config.toml
n_layer = 10
d_model = 128
n_head = 2
n_kv_head = 2
head_dim = 64
d_mlp = 512
vocab_size = 2088
activation = "tanh_gelu"
norm = "layernorm"
norm_place = "pre"
norm_eps = 1e-05
positions = "rope"
rope_base = 16200.0
rope_fraction = 0.5
qk_norm = false
attn_scale = 0.125
bias = "none"
tie_embeddings = true
parallel_block = true
init = "uniform"
init_std_qkv = 0.0513
init_std_o = 0.0513
init_std_up = 0.0513
init_std_down = 0.0
optimizer = "cautious_adamw"
lr = 0.00177
beta1 = 0.9
beta2 = 0.95
weight_decay = 0.059
lr_head = 0.00979
grad_clip = 1.0
warmup_steps = 588
schedule = "wsd"
decay_fraction = 0.712
decay_shape = "sqrt"
final_lr_fraction = 0.05
batch_tokens = 16384
seq_len = 1024
doc_mask = false
train_tokens = 156700000
steps = 9565
dataset = "wikipedia_en"
Each number is 200 + 40 x the weight over its row's rms, rounded and kept within 0 to 999. Layers, rows and columns count from 0. The size before them is the row's rms in percent of the matrix's.

# layer 5 MLP up, 512x128, rms 0.115, rows 51-105, columns 0-127
100,199,212,213,219,165,203,161,226,228,217,169,242,225,174,151,272,156,235,243,129,216,292,238,238,262,171,198,121,174,214,195,115,216,176,204,126,177,210,179,160,175,177,181,206,198,146,226,295,164,176,225,191,216,187,195,212,185,238,182,153,189,218,186,233,201,196,247,302,191,157,164,151,109,189,237,202,133,226,201,210,234,121,191,138,222,266,190,203,262,201,197,216,143,231,163,134,162,242,170,243,237,202,227,194,161,232,269,213,269,215,228,189,289,225,235,245,185,215,125,129,224,227,216,242,170,208,155,170
104,179,280,165,230,167,159,279,189,136,243,263,183,246,174,196,170,289,229,258,199,235,194,212,112,234,190,143,131,272,202,200,200,140,166,192,126,174,185,157,200,231,183,160,264,228,196,144,252,162,244,223,226,256,223,171,168,220,248,211,185,234,167,266,244,220,184,241,130,175,186,247,199,229,162,188,191,148,183,146,162,186,140,228,178,163,139,185,205,258,192,189,145,164,198,190,211,222,304,158,249,208,150,211,218,228,180,201,202,172,244,160,253,213,182,246,193,156,205,252,136,238,242,212,282,240,187,190,189
100,265,197,157,171,207,176,265,199,123,158,144,212,233,191,229,176,204,177,205,249,197,185,235,181,174,203,241,245,121,193,204,234,179,122,180,183,245,156,219,242,289,170,231,252,145,258,232,234,202,106,226,232,184,256,205,129,195,216,200,214,196,218,184,151,203,244,185,180,301,221,202,243,157,201,231,125,173,215,219,155,262,158,204,193,214,204,189,155,135,219,207,277,148,139,98,165,146,164,206,128,193,182,190,235,268,166,187,220,260,189,209,197,205,261,253,198,158,173,215,230,183,170,141,177,217,236,250,245
098,130,209,177,201,174,167,241,153,151,233,249,163,226,182,222,197,201,160,130,193,240,194,226,275,209,244,226,221,204,286,245,226,204,126,218,118,266,171,152,221,216,229,159,187,234,175,197,272,173,259,206,211,205,168,205,183,225,187,236,180,209,164,200,167,246,252,194,81,180,240,176,128,203,205,158,214,249,145,252,142,238,198,221,193,163,228,233,163,183,222,210,205,219,236,244,81,234,220,206,206,220,177,248,248,143,130,190,101,242,248,190,188,170,186,228,213,193,225,173,141,283,180,173,225,190,233,264,188
094,152,246,212,205,178,159,141,230,196,216,186,245,197,188,194,299,182,91,220,261,251,229,275,163,213,168,192,175,160,176,154,210,177,206,257,202,145,209,180,186,218,220,186,104,216,257,215,154,192,240,233,127,205,178,69,234,234,203,147,247,247,110,181,145,216,206,213,200,183,201,202,238,253,197,249,126,187,181,237,198,230,213,240,170,225,221,188,209,228,241,200,145,240,244,207,226,174,218,241,203,168,282,253,165,144,277,227,195,181,165,198,194,258,203,230,246,161,221,164,189,198,128,145,193,171,212,259,223
092,226,259,184,158,152,268,190,244,223,199,179,198,192,213,141,214,178,230,257,194,233,257,221,148,219,247,171,133,197,184,168,128,191,218,205,289,170,182,218,92,280,192,190,198,123,280,117,245,159,166,288,218,187,283,195,149,120,232,214,167,171,237,198,180,233,263,219,224,196,174,193,136,168,212,236,223,221,176,225,215,202,231,221,149,221,185,273,126,204,197,190,198,211,177,194,157,168,195,198,164,157,171,153,187,251,258,215,199,200,175,205,228,228,260,178,159,211,165,109,163,182,252,173,176,187,249,222,141
106,240,187,111,165,188,245,175,240,160,209,154,203,198,147,177,208,134,146,167,150,177,196,233,203,242,226,211,204,212,201,210,150,178,189,176,149,235,171,185,152,215,173,236,212,198,171,237,173,179,257,199,146,185,286,226,189,180,281,216,87,180,208,229,215,173,283,191,187,164,177,190,264,248,187,183,172,231,139,252,275,176,208,288,166,155,186,201,249,210,202,238,233,182,193,140,188,192,181,187,167,256,181,143,200,199,252,103,237,331,254,247,249,229,185,230,226,176,236,217,211,166,219,151,151,209,212,242,251
102,170,233,255,135,202,156,227,205,237,230,198,248,242,198,157,232,231,241,160,170,196,220,174,135,215,208,161,92,240,263,152,160,151,167,226,184,183,145,207,206,194,197,173,267,199,218,173,245,151,240,193,261,234,118,216,229,212,207,243,196,264,172,201,168,163,195,219,107,168,207,210,91,197,254,179,200,230,186,236,202,203,159,202,170,229,241,177,218,218,172,290,189,188,209,155,151,146,211,198,198,151,217,256,174,220,151,247,235,235,203,229,169,138,223,178,280,180,172,144,140,193,289,102,193,222,216,257,183
087,133,188,268,171,93,241,176,188,201,222,160,240,161,218,158,233,255,123,200,248,134,233,223,121,216,233,286,233,196,213,285,197,257,265,229,183,250,228,159,171,223,187,151,164,249,274,165,150,141,142,255,219,190,259,202,241,181,173,230,272,176,219,228,225,220,202,166,178,235,183,232,215,133,201,237,247,166,223,219,189,170,206,163,169,237,239,163,225,154,171,235,189,151,266,150,234,214,196,195,199,256,258,225,215,239,225,173,175,204,207,228,162,190,174,159,286,179,216,245,99,235,202,182,196,178,203,201,179
102,199,184,191,165,161,204,260,176,268,244,210,291,175,270,261,231,257,268,227,185,197,221,242,96,209,179,201,182,217,252,152,196,167,226,202,138,198,195,116,197,289,143,179,240,170,235,203,168,186,164,180,163,236,196,157,167,198,204,216,251,244,191,243,105,202,190,218,181,175,196,169,191,209,199,214,135,156,173,257,251,238,241,234,174,251,236,165,172,183,213,156,183,172,135,224,244,174,164,184,238,129,166,254,204,221,198,226,235,154,259,210,190,149,159,210,258,165,187,150,149,172,256,241,293,260,203,180,248
102,126,176,154,191,167,190,227,229,258,195,213,173,195,197,155,133,218,183,161,201,224,192,200,176,233,174,255,250,226,226,182,97,218,259,254,192,246,189,195,187,180,212,134,265,118,165,165,241,214,244,217,208,184,171,195,147,236,297,271,143,251,221,114,206,275,232,214,227,205,192,207,207,102,192,233,138,150,151,155,202,253,166,195,150,193,247,232,256,181,232,231,227,232,189,141,191,208,187,232,215,117,199,211,194,147,233,269,257,256,198,214,123,280,190,205,177,187,238,231,198,238,205,179,222,193,172,150,210
090,189,273,213,197,139,151,199,228,238,194,181,162,207,250,244,185,219,277,175,237,241,122,218,201,198,183,161,226,217,225,162,169,126,161,211,240,258,191,200,205,136,181,252,155,194,197,247,228,234,171,194,163,260,193,192,217,226,186,241,250,220,254,271,187,234,192,236,95,203,184,162,115,226,196,220,200,246,138,225,215,226,215,213,166,226,192,186,164,202,190,191,172,157,151,225,211,118,206,132,150,197,215,249,268,170,119,178,118,162,223,201,143,192,180,218,220,135,222,204,195,258,192,175,268,265,108,281,167
099,183,144,193,230,111,209,218,224,219,213,223,235,140,257,209,185,188,263,195,186,147,220,252,175,293,246,246,221,154,218,245,182,192,146,201,176,215,136,221,149,205,220,199,188,180,270,220,157,176,221,200,217,197,277,193,270,264,192,235,175,144,205,193,220,193,209,147,226,141,151,239,144,199,172,211,195,208,87,176,192,197,174,196,127,209,171,158,133,133,186,192,151,258,183,162,131,270,248,200,218,173,233,261,261,172,163,226,157,212,249,253,237,275,236,215,152,173,157,234,238,180,133,233,221,245,181,177,162
104,259,252,214,155,168,216,178,190,180,146,149,191,163,173,188,302,213,153,218,213,192,229,292,244,233,186,162,206,190,170,232,198,149,112,214,162,230,172,220,229,201,203,306,235,245,247,195,184,184,219,191,174,257,129,233,95,181,176,200,248,186,211,124,118,202,155,197,200,217,150,180,201,226,191,202,155,210,174,166,190,245,295,257,161,189,267,169,194,206,193,296,207,149,217,223,159,202,167,224,220,212,191,254,167,245,252,241,240,127,216,215,158,269,214,214,146,160,183,211,216,235,195,159,170,216,249,226,244
095,215,219,127,214,163,216,248,270,204,210,146,187,242,186,222,179,179,158,233,230,203,219,243,173,230,175,241,178,240,221,254,288,244,138,163,213,234,204,192,217,243,198,209,127,168,139,216,179,201,214,213,204,256,206,189,195,202,201,202,239,157,248,205,169,223,167,212,151,141,150,168,239,174,191,229,119,194,140,208,189,194,170,146,121,240,191,146,288,205,167,207,171,209,162,212,240,172,181,182,150,274,269,140,147,243,242,175,267,218,210,165,185,244,156,188,250,80,194,223,215,232,125,221,244,311,233,211,174
095,207,170,232,219,207,127,273,146,198,191,192,143,205,240,193,184,213,171,174,214,194,264,276,143,138,142,276,253,199,257,317,222,212,231,276,225,191,218,106,183,134,181,220,195,229,149,191,169,127,94,159,168,221,250,142,259,136,230,282,237,219,186,161,163,156,231,185,199,258,218,180,146,151,236,208,199,182,188,217,171,221,258,189,191,218,266,187,145,197,142,217,202,206,177,221,173,235,186,162,222,166,265,180,223,190,156,234,254,201,239,215,183,216,230,191,222,187,239,186,150,203,160,183,254,234,195,205,189
095,137,142,72,199,195,146,261,230,192,148,181,240,170,164,231,226,220,163,257,184,250,223,205,158,233,243,202,224,193,216,260,157,198,236,200,251,217,167,194,176,237,186,145,263,178,213,201,172,193,196,193,170,240,191,166,169,241,206,198,187,161,166,149,113,224,250,202,171,193,221,214,87,232,170,152,174,156,127,200,288,231,212,313,193,197,159,172,239,250,246,310,211,143,236,178,249,190,201,225,219,195,189,165,197,113,156,246,244,229,194,236,198,222,212,198,163,182,191,217,199,231,222,224,185,230,279,208,189
105,167,198,209,207,214,193,152,142,254,194,182,269,207,294,159,198,172,168,196,217,140,170,165,163,159,170,162,135,153,200,234,134,180,229,198,185,156,226,174,188,290,203,161,235,199,172,213,286,159,186,311,173,213,178,205,201,137,243,202,270,233,161,176,202,207,209,186,250,218,123,178,216,176,216,210,234,162,253,165,204,211,168,220,192,167,211,208,177,250,240,277,225,168,180,192,144,195,246,245,191,129,198,242,96,231,250,166,259,171,260,166,173,161,219,243,305,190,212,210,198,237,155,174,159,203,210,234,276
107,201,179,157,231,192,206,198,181,243,188,247,220,178,183,284,206,189,188,162,164,198,190,188,137,210,219,175,210,206,247,165,286,149,136,213,173,186,168,256,132,254,198,145,217,189,190,149,228,174,207,250,116,225,162,223,205,121,204,204,198,206,229,182,139,260,216,220,166,172,132,247,188,206,200,213,147,222,110,118,262,203,228,240,110,222,250,252,196,186,143,213,184,174,170,226,219,241,210,199,356,205,238,214,206,256,177,156,165,179,194,238,185,220,158,189,272,146,229,184,225,208,179,185,258,267,242,170,169
101,248,126,205,258,191,196,192,96,262,114,179,170,215,188,209,218,238,212,234,165,201,175,210,208,202,191,262,221,112,205,185,178,225,245,213,214,160,185,243,199,174,262,147,189,196,143,211,240,137,209,195,214,260,129,203,207,99,186,198,187,211,105,152,151,247,253,229,163,183,213,160,152,162,241,271,195,194,236,237,203,244,256,200,183,239,213,149,267,171,223,255,247,198,156,175,148,165,281,163,183,215,237,197,124,153,231,189,232,218,164,180,231,231,155,229,224,148,197,143,223,209,145,188,154,245,236,207,252
097,192,177,204,292,168,224,222,272,220,254,226,168,215,224,186,197,228,225,182,150,205,203,236,159,108,170,159,214,182,204,216,248,147,144,212,232,214,145,193,167,179,199,199,120,161,236,121,188,223,190,242,170,211,187,210,178,164,209,182,160,213,236,170,146,175,122,139,119,152,225,179,225,160,218,173,146,106,224,267,171,252,178,197,204,163,194,295,118,244,222,196,172,240,189,219,223,194,209,255,193,225,256,225,197,204,175,190,238,226,259,256,101,278,215,166,202,228,200,228,132,207,171,193,289,152,186,168,179
105,234,183,171,129,199,298,179,255,257,196,217,166,146,207,205,217,234,249,190,220,185,142,158,210,242,152,170,230,152,279,198,189,207,262,330,241,191,160,187,185,164,231,274,207,196,195,176,237,171,203,271,221,223,188,238,166,68,222,179,232,186,176,215,189,250,185,182,233,222,124,138,251,195,181,240,205,206,180,193,152,167,188,200,224,185,179,209,194,186,241,269,239,144,162,171,192,213,198,251,219,199,213,190,116,208,241,267,261,197,196,260,149,208,115,193,200,203,269,293,188,223,204,163,197,210,204,182,200
106,165,170,199,264,152,204,239,207,162,213,252,203,251,220,228,216,233,227,266,218,100,186,163,119,237,182,206,164,198,138,208,159,201,169,216,167,176,189,191,147,219,274,151,224,239,215,125,244,159,182,185,186,251,148,197,296,157,229,220,166,205,117,139,176,218,286,219,224,215,148,207,164,198,194,266,200,221,210,172,245,222,169,161,201,209,239,227,225,171,257,176,162,198,272,123,156,180,218,237,179,136,234,235,221,210,200,219,177,132,265,133,173,226,264,234,162,181,231,188,108,200,149,245,246,221,208,244,191
102,200,201,294,232,152,209,195,139,169,229,203,223,244,143,211,246,215,171,185,191,255,138,171,199,134,200,190,230,223,247,288,255,238,159,253,142,193,182,172,140,220,190,179,216,206,241,177,178,160,205,231,173,236,218,180,171,163,177,203,217,200,191,139,259,248,232,209,185,267,215,109,178,166,149,191,236,196,222,181,226,171,185,196,257,125,224,282,202,212,169,171,273,213,210,205,197,152,209,325,213,253,298,230,159,220,247,119,275,244,197,141,210,238,161,196,166,209,179,213,116,232,167,213,234,198,185,196,211
102,156,175,219,209,191,184,196,240,176,144,218,267,229,201,216,267,253,224,196,179,85,171,173,164,149,234,177,258,150,177,213,213,188,158,223,143,219,173,168,147,141,171,182,132,244,209,144,227,137,176,154,211,177,176,161,230,242,159,194,163,188,200,160,251,248,188,266,187,279,232,199,263,263,294,242,145,172,170,240,159,122,186,201,171,203,262,212,200,216,175,226,236,192,131,169,120,225,244,207,156,138,261,218,246,223,203,205,227,245,265,185,183,182,190,182,235,171,227,230,156,190,164,238,275,250,200,250,194
100,242,273,165,237,224,223,191,240,179,286,164,255,173,216,162,232,162,130,265,125,166,185,231,146,158,234,203,220,230,176,258,225,166,188,205,229,249,206,121,181,230,194,152,197,145,250,172,179,160,142,252,106,221,212,257,182,179,182,162,261,268,254,171,143,194,170,194,215,209,181,164,235,253,230,241,209,184,231,155,229,181,216,176,174,166,283,227,142,181,187,196,148,115,222,207,155,231,195,207,181,199,228,230,141,180,221,134,206,179,182,248,125,219,214,305,207,172,208,200,170,226,274,165,182,147,201,217,241
102,254,214,198,204,156,155,173,188,205,152,233,174,197,184,235,227,175,292,273,217,203,196,183,233,196,205,190,212,173,157,175,197,212,188,283,221,252,176,176,152,203,226,197,200,253,206,149,193,197,167,312,243,150,180,196,201,188,249,130,201,172,118,156,209,160,208,210,229,154,196,118,204,279,180,171,195,147,181,154,235,183,187,220,127,198,152,288,259,203,356,230,218,201,245,162,236,248,225,224,206,182,184,144,185,266,163,258,184,226,243,231,265,154,136,234,233,174,197,214,181,243,199,148,222,178,223,202,203
102,218,225,260,234,199,208,165,243,179,199,158,221,192,264,192,208,197,148,213,214,153,211,169,278,261,131,185,190,175,217,204,172,147,153,220,251,186,161,151,182,218,167,154,174,189,150,192,270,194,169,228,203,198,122,91,126,95,193,231,276,297,236,183,167,195,241,190,174,208,203,201,158,218,173,179,201,255,205,248,173,222,180,195,252,196,206,171,185,179,206,161,299,172,229,220,138,186,234,219,197,239,200,211,235,166,187,246,206,252,213,215,213,285,212,268,228,166,238,166,267,311,253,137,195,216,176,198,195
093,180,174,203,182,172,124,250,213,203,187,154,196,212,191,149,144,185,202,181,223,192,207,223,171,272,164,201,144,127,228,230,223,168,157,218,229,156,173,150,163,254,211,192,191,199,256,169,245,164,206,274,233,145,191,174,222,253,209,180,161,200,270,161,236,198,267,201,223,230,148,116,270,177,176,172,175,172,212,200,175,146,202,136,125,213,189,241,184,214,282,167,214,207,140,263,213,250,304,226,186,230,203,154,261,309,199,200,206,196,330,181,212,176,169,213,186,231,173,251,133,202,179,186,221,194,176,175,146
100,154,282,124,195,175,214,202,239,134,173,189,185,230,228,178,158,191,183,253,225,222,111,193,218,234,197,155,295,229,220,252,184,216,172,221,147,255,209,185,219,213,226,154,229,161,190,232,210,203,225,190,192,194,190,212,173,238,194,178,237,194,138,165,207,201,176,277,212,236,168,249,219,172,269,154,173,117,127,249,271,215,125,117,227,204,223,135,175,239,255,281,144,117,242,215,112,193,245,210,190,200,253,241,162,204,270,204,211,225,220,160,234,204,147,263,171,183,177,177,118,200,209,176,161,201,206,210,195
104,216,155,251,245,166,229,199,132,286,188,182,190,251,214,229,233,68,213,252,181,226,165,258,180,148,177,189,219,252,219,247,190,187,126,199,234,238,210,216,209,222,224,280,229,214,220,215,220,150,220,257,218,263,203,185,144,203,250,185,186,126,205,203,202,143,194,136,243,212,181,194,119,145,239,165,237,138,141,165,212,236,194,172,168,237,167,211,190,201,176,225,241,161,196,147,200,214,225,220,220,149,222,176,191,179,207,269,245,167,189,211,179,148,194,182,225,205,296,152,178,239,213,109,219,211,254,199,317
092,190,215,244,185,144,217,235,186,249,216,207,139,172,144,195,266,171,235,197,222,293,184,202,183,161,172,302,171,205,229,135,168,210,204,189,145,222,193,157,178,301,213,231,148,191,219,212,269,175,213,265,189,235,219,235,154,122,218,236,156,163,171,248,178,260,213,225,217,231,180,253,214,176,197,200,109,188,225,198,163,180,136,222,224,229,188,259,248,269,134,203,234,187,216,182,175,166,288,186,209,190,216,258,140,146,229,183,147,231,244,251,200,211,277,160,197,159,182,195,251,156,240,133,156,159,222,256,228
111,137,173,148,189,171,219,195,195,227,152,179,262,277,144,171,238,252,225,228,172,197,206,200,151,143,144,137,158,179,159,236,189,187,214,230,199,229,193,197,205,184,277,194,204,199,185,247,196,154,208,243,211,156,173,165,186,203,238,152,224,333,197,227,191,300,197,249,222,228,111,105,211,185,260,186,237,179,120,195,276,256,212,160,190,266,220,187,225,180,239,181,247,191,210,110,241,183,279,209,266,183,199,172,209,215,183,145,190,195,267,175,220,228,164,275,184,194,205,180,219,180,253,233,152,233,204,174,206
091,216,232,201,132,188,271,185,259,138,159,183,196,180,197,261,213,204,186,111,181,184,239,239,302,198,164,247,213,285,173,205,154,148,220,202,202,221,191,267,218,196,206,220,245,186,259,149,282,190,230,201,221,187,261,257,236,163,183,277,157,233,190,217,106,162,178,234,237,207,196,175,181,138,219,215,205,233,173,188,250,115,173,224,142,202,139,229,93,225,180,198,221,230,179,186,199,151,255,178,226,197,166,171,153,152,198,218,229,111,220,202,273,213,137,233,179,150,240,128,225,191,206,184,190,213,222,206,217
100,222,183,172,173,214,168,180,148,250,201,145,140,178,202,263,205,220,270,210,164,207,234,265,182,205,175,222,229,190,262,206,200,237,223,164,221,283,196,44,174,179,197,224,266,209,152,185,213,158,225,280,149,221,211,224,224,150,142,246,246,205,162,231,227,212,235,258,250,223,214,183,179,250,179,177,218,142,268,223,194,204,232,207,147,162,172,175,204,235,246,232,205,201,199,188,153,286,233,217,174,229,216,205,108,164,162,179,238,119,234,204,274,239,195,239,231,166,199,134,139,223,133,161,171,190,169,162,236
112,223,191,277,189,213,192,222,110,147,185,163,218,259,138,214,250,204,147,226,108,164,270,222,102,256,193,242,204,123,266,220,207,233,177,226,193,235,158,204,226,172,100,176,232,225,119,230,215,167,232,200,188,202,187,152,171,182,229,182,240,216,111,186,231,172,181,251,183,198,200,170,205,251,238,215,167,175,190,195,195,245,181,184,140,229,258,200,258,220,178,326,249,194,219,174,180,149,157,230,242,174,200,202,121,213,237,196,203,222,215,206,189,220,156,203,218,155,142,211,107,242,194,190,195,254,241,199,188
092,202,296,211,173,160,178,217,282,176,285,186,156,167,228,185,155,198,247,157,230,191,186,198,194,205,228,239,197,275,214,226,264,160,154,132,136,198,175,214,199,185,276,158,252,201,189,205,183,198,211,249,123,252,225,174,241,216,182,264,213,178,176,197,103,206,175,181,158,171,150,229,270,210,214,232,171,185,136,214,177,250,154,210,255,191,265,209,177,245,152,206,282,152,194,146,188,245,290,226,211,135,233,111,183,219,234,228,168,195,211,170,135,249,207,221,196,131,225,216,227,182,196,248,188,198,182,263,147
109,271,194,213,155,132,269,211,121,165,171,175,199,147,212,187,263,167,202,217,211,205,232,187,265,253,120,144,186,178,215,213,160,198,170,262,264,226,157,187,149,220,185,171,148,167,165,261,176,208,180,255,194,226,204,113,161,141,250,221,177,118,193,192,222,211,215,274,203,225,172,137,191,221,185,153,162,237,230,309,195,233,219,214,146,164,140,245,217,232,212,174,179,242,208,212,200,256,119,240,220,170,213,199,131,206,192,226,177,179,231,274,236,235,161,219,206,182,226,207,175,174,158,169,249,227,266,185,292
100,151,171,191,188,195,127,186,162,210,147,158,203,175,185,295,178,152,251,222,240,128,202,247,216,172,137,150,121,217,215,214,126,186,203,172,155,212,185,182,212,227,208,244,197,156,159,216,132,180,172,174,223,254,231,174,186,231,197,172,276,248,225,237,143,253,186,234,243,203,215,231,195,230,237,128,190,191,209,216,210,216,174,234,210,246,218,183,260,286,186,211,267,186,198,145,173,178,220,181,268,179,183,215,119,247,205,256,173,183,183,284,127,185,166,249,228,171,270,230,232,134,266,213,288,212,169,238,263
096,147,266,203,197,179,195,249,209,150,142,93,258,233,240,151,185,238,234,256,320,171,127,199,210,212,169,266,213,214,228,144,228,163,246,176,186,200,197,197,157,175,178,154,240,243,229,120,204,147,201,201,170,183,227,127,153,292,211,259,183,229,124,232,239,255,126,205,161,184,206,152,190,195,193,208,268,161,233,172,189,212,121,222,216,208,219,231,238,212,222,139,215,179,229,145,194,183,262,168,201,169,190,176,228,171,168,217,205,143,255,140,204,150,162,214,226,194,203,197,166,232,224,185,236,282,223,200,241
091,231,232,208,230,200,286,139,204,148,215,149,156,243,201,146,193,215,199,220,182,219,240,125,157,88,224,262,183,236,198,171,195,203,212,186,198,164,195,209,273,139,330,147,181,198,200,191,197,192,171,166,165,181,177,269,193,167,242,118,277,238,181,201,214,235,217,207,186,202,173,151,205,195,153,186,155,197,239,181,199,207,250,239,138,143,254,196,209,186,243,255,229,175,212,237,174,205,219,212,248,237,232,84,181,206,218,253,223,69,260,240,239,228,170,242,195,222,206,200,199,212,251,178,214,197,239,171,173
093,225,148,225,247,120,182,162,166,149,149,210,158,149,243,229,155,206,197,204,170,153,250,121,211,234,240,131,181,147,237,239,172,213,204,233,219,277,221,202,170,172,224,127,190,265,137,176,213,187,143,254,143,189,193,238,222,194,287,196,243,227,212,163,164,185,253,183,191,165,129,195,99,200,197,236,147,244,211,167,168,199,165,261,139,179,149,299,296,211,173,217,197,246,183,197,213,185,206,231,183,185,191,150,204,183,231,158,214,185,211,203,259,266,248,226,180,205,186,214,192,231,221,118,205,192,256,214,272
106,190,236,193,173,185,194,259,177,215,143,184,219,127,197,224,249,155,222,194,200,200,219,223,300,162,160,156,167,229,194,158,243,225,235,181,147,224,186,229,224,174,248,220,137,181,171,214,194,187,180,239,167,168,161,194,256,260,219,146,268,234,263,184,235,241,287,138,195,206,153,215,114,159,228,195,213,211,144,273,194,171,161,173,188,241,193,196,120,221,155,195,226,190,130,188,135,157,220,215,301,127,199,196,214,196,205,152,208,226,170,256,126,206,190,218,182,198,209,195,198,174,275,147,162,251,178,224,323
104,197,248,144,197,185,227,230,174,201,144,161,186,223,205,126,205,172,253,164,196,283,158,255,176,160,194,178,192,257,271,235,206,152,138,133,228,283,190,202,208,212,220,153,161,182,205,152,245,168,105,309,193,201,203,167,153,177,180,211,244,159,182,231,162,237,249,269,235,220,204,193,213,204,219,213,204,165,215,205,217,287,103,175,238,197,200,210,233,209,271,232,213,233,246,219,164,175,219,274,223,225,200,184,212,195,235,229,213,104,201,137,187,208,199,263,283,117,195,183,217,215,250,172,166,211,222,209,274
091,194,223,216,149,162,179,222,151,257,149,136,159,253,200,166,201,177,153,197,215,161,154,255,261,249,155,250,175,166,144,183,165,127,176,225,262,225,207,180,159,201,207,209,236,171,275,224,151,157,217,296,279,251,247,166,219,227,220,269,153,259,197,177,223,205,154,187,195,257,184,175,271,189,231,256,209,223,151,172,202,268,202,168,194,154,221,214,313,217,216,177,160,192,251,222,266,135,233,196,229,207,217,179,156,120,174,204,274,190,220,128,175,203,197,267,200,196,214,134,147,219,189,231,159,204,199,192,200
094,228,250,238,79,160,231,206,167,210,213,197,168,210,203,191,193,221,196,260,234,257,238,212,187,112,186,217,208,258,178,234,124,216,124,198,234,258,162,213,243,206,255,233,140,247,215,229,235,193,230,231,140,181,178,238,159,176,170,210,231,299,275,161,194,219,134,248,176,234,147,88,186,147,241,252,187,221,194,184,211,285,214,223,154,207,178,196,230,194,263,150,161,146,231,232,233,247,213,200,218,193,201,167,122,188,159,182,158,271,222,255,166,235,158,200,184,135,200,221,197,209,211,165,169,155,226,214,224
103,172,123,170,218,198,256,169,152,212,211,285,203,174,151,293,213,222,180,158,134,168,201,212,195,172,161,197,143,307,188,157,141,218,171,185,161,198,231,174,190,181,190,203,226,272,177,203,194,143,212,250,204,117,238,221,231,190,199,220,208,248,222,156,258,195,217,143,197,244,140,242,122,266,198,230,123,161,148,221,248,165,172,165,194,191,231,177,247,191,245,272,245,144,187,196,139,183,256,285,240,232,231,180,187,211,181,196,262,229,255,185,179,280,188,208,213,204,177,231,206,228,141,179,178,220,196,257,273
106,291,167,94,200,156,212,168,241,168,139,202,154,159,192,226,257,244,221,174,209,143,230,217,174,197,255,216,168,216,138,206,255,216,209,270,222,173,149,200,172,205,180,118,170,214,201,189,161,171,184,220,267,225,155,138,180,301,266,171,234,260,210,193,204,206,243,140,175,221,205,212,135,113,163,221,170,201,206,202,235,225,181,235,183,229,257,160,227,125,168,155,216,188,222,201,186,115,265,205,232,123,197,247,232,206,236,156,155,196,225,179,145,154,246,275,213,164,196,227,240,211,215,150,172,236,193,222,145
098,218,181,155,178,210,226,190,161,281,189,161,240,283,164,203,166,223,240,187,273,264,186,191,210,154,174,303,187,252,270,161,164,166,211,255,237,260,195,195,221,240,164,259,178,202,197,175,183,129,172,219,87,190,183,251,171,192,190,174,193,191,204,198,107,213,202,267,142,155,193,230,178,146,283,216,178,198,215,250,190,201,195,227,213,196,209,225,222,220,232,172,206,186,113,223,187,280,199,202,286,168,257,279,210,185,190,170,152,242,245,169,160,166,156,198,189,218,180,269,216,215,268,187,165,243,235,239,150
106,210,211,97,213,170,242,227,255,189,143,167,185,208,141,189,171,255,201,232,190,217,171,243,281,141,221,179,126,231,195,205,240,141,236,228,155,221,201,140,196,236,152,181,139,174,217,184,226,175,175,131,168,203,120,218,207,158,217,175,193,215,200,294,202,207,285,282,163,228,218,210,189,181,224,242,143,181,220,240,175,163,191,236,275,197,226,252,197,165,239,196,152,233,139,117,181,206,210,160,271,279,231,134,189,206,209,178,217,201,246,208,222,199,183,235,207,178,225,224,159,156,120,142,212,254,281,155,222
098,223,184,189,214,205,212,202,187,244,196,187,221,214,193,215,168,208,154,224,207,201,102,213,137,141,269,247,215,233,311,152,262,179,194,204,120,223,177,256,257,227,195,184,250,147,200,188,241,177,145,229,166,158,233,203,156,98,222,205,217,226,143,125,173,207,252,163,210,181,144,225,105,157,194,274,129,210,202,241,274,128,164,213,216,156,248,223,220,171,243,175,265,284,134,203,176,245,209,177,193,281,169,175,176,218,211,207,197,239,252,157,212,215,190,242,232,203,190,141,207,249,191,210,213,220,167,183,205
105,187,171,118,199,174,157,213,245,138,248,148,241,248,226,207,194,216,183,215,120,147,233,271,152,217,181,172,253,195,172,231,192,150,239,154,130,153,122,232,194,160,203,192,258,147,183,188,183,155,196,213,212,210,161,133,300,181,206,222,210,248,205,212,152,273,274,226,274,150,171,175,226,314,183,263,148,213,188,197,207,204,189,204,181,171,171,232,244,250,274,152,184,152,142,157,202,270,177,163,237,226,166,162,210,259,226,214,219,180,229,261,211,237,181,231,193,220,225,172,189,214,166,187,252,237,217,135,206
106,193,131,139,222,206,228,215,206,239,127,198,228,191,166,220,256,257,243,226,172,207,193,264,180,195,206,220,240,227,183,192,242,82,166,268,209,227,162,131,190,141,204,181,232,232,205,210,185,185,190,236,142,168,180,256,217,174,270,192,193,226,149,141,178,175,180,177,242,300,198,206,186,192,222,171,189,187,171,186,194,216,221,323,154,156,176,183,176,213,227,159,218,202,205,231,193,200,204,193,220,202,294,191,148,129,225,115,162,174,243,174,214,275,170,261,161,256,270,266,209,266,152,148,146,211,168,168,227
096,196,214,185,280,162,236,217,183,242,257,105,156,206,170,103,181,267,130,197,176,203,273,196,180,260,203,161,207,163,260,213,293,133,213,196,165,267,201,200,210,188,278,186,273,160,259,150,280,164,180,206,245,204,224,198,187,274,172,222,208,179,196,195,212,193,168,234,158,187,188,140,149,287,196,253,195,132,215,135,209,251,193,223,148,161,198,209,269,207,235,232,294,136,227,147,198,145,236,178,188,198,256,208,195,228,235,216,165,212,201,201,175,238,215,194,197,194,247,175,189,234,168,183,219,257,192,193,175
092,167,204,189,202,195,235,181,189,226,193,198,169,254,184,208,179,207,225,194,174,195,230,189,191,237,212,139,198,142,240,233,230,227,130,213,245,231,147,226,242,182,124,259,109,230,187,254,241,191,220,193,248,254,245,143,179,220,156,193,166,256,224,240,150,228,255,206,180,226,221,197,137,169,237,172,205,84,167,191,134,156,237,164,178,218,207,192,249,242,217,195,197,224,208,123,138,200,223,177,238,255,296,194,215,214,284,208,102,205,204,134,212,246,172,166,221,155,239,192,222,313,161,152,255,244,216,155,217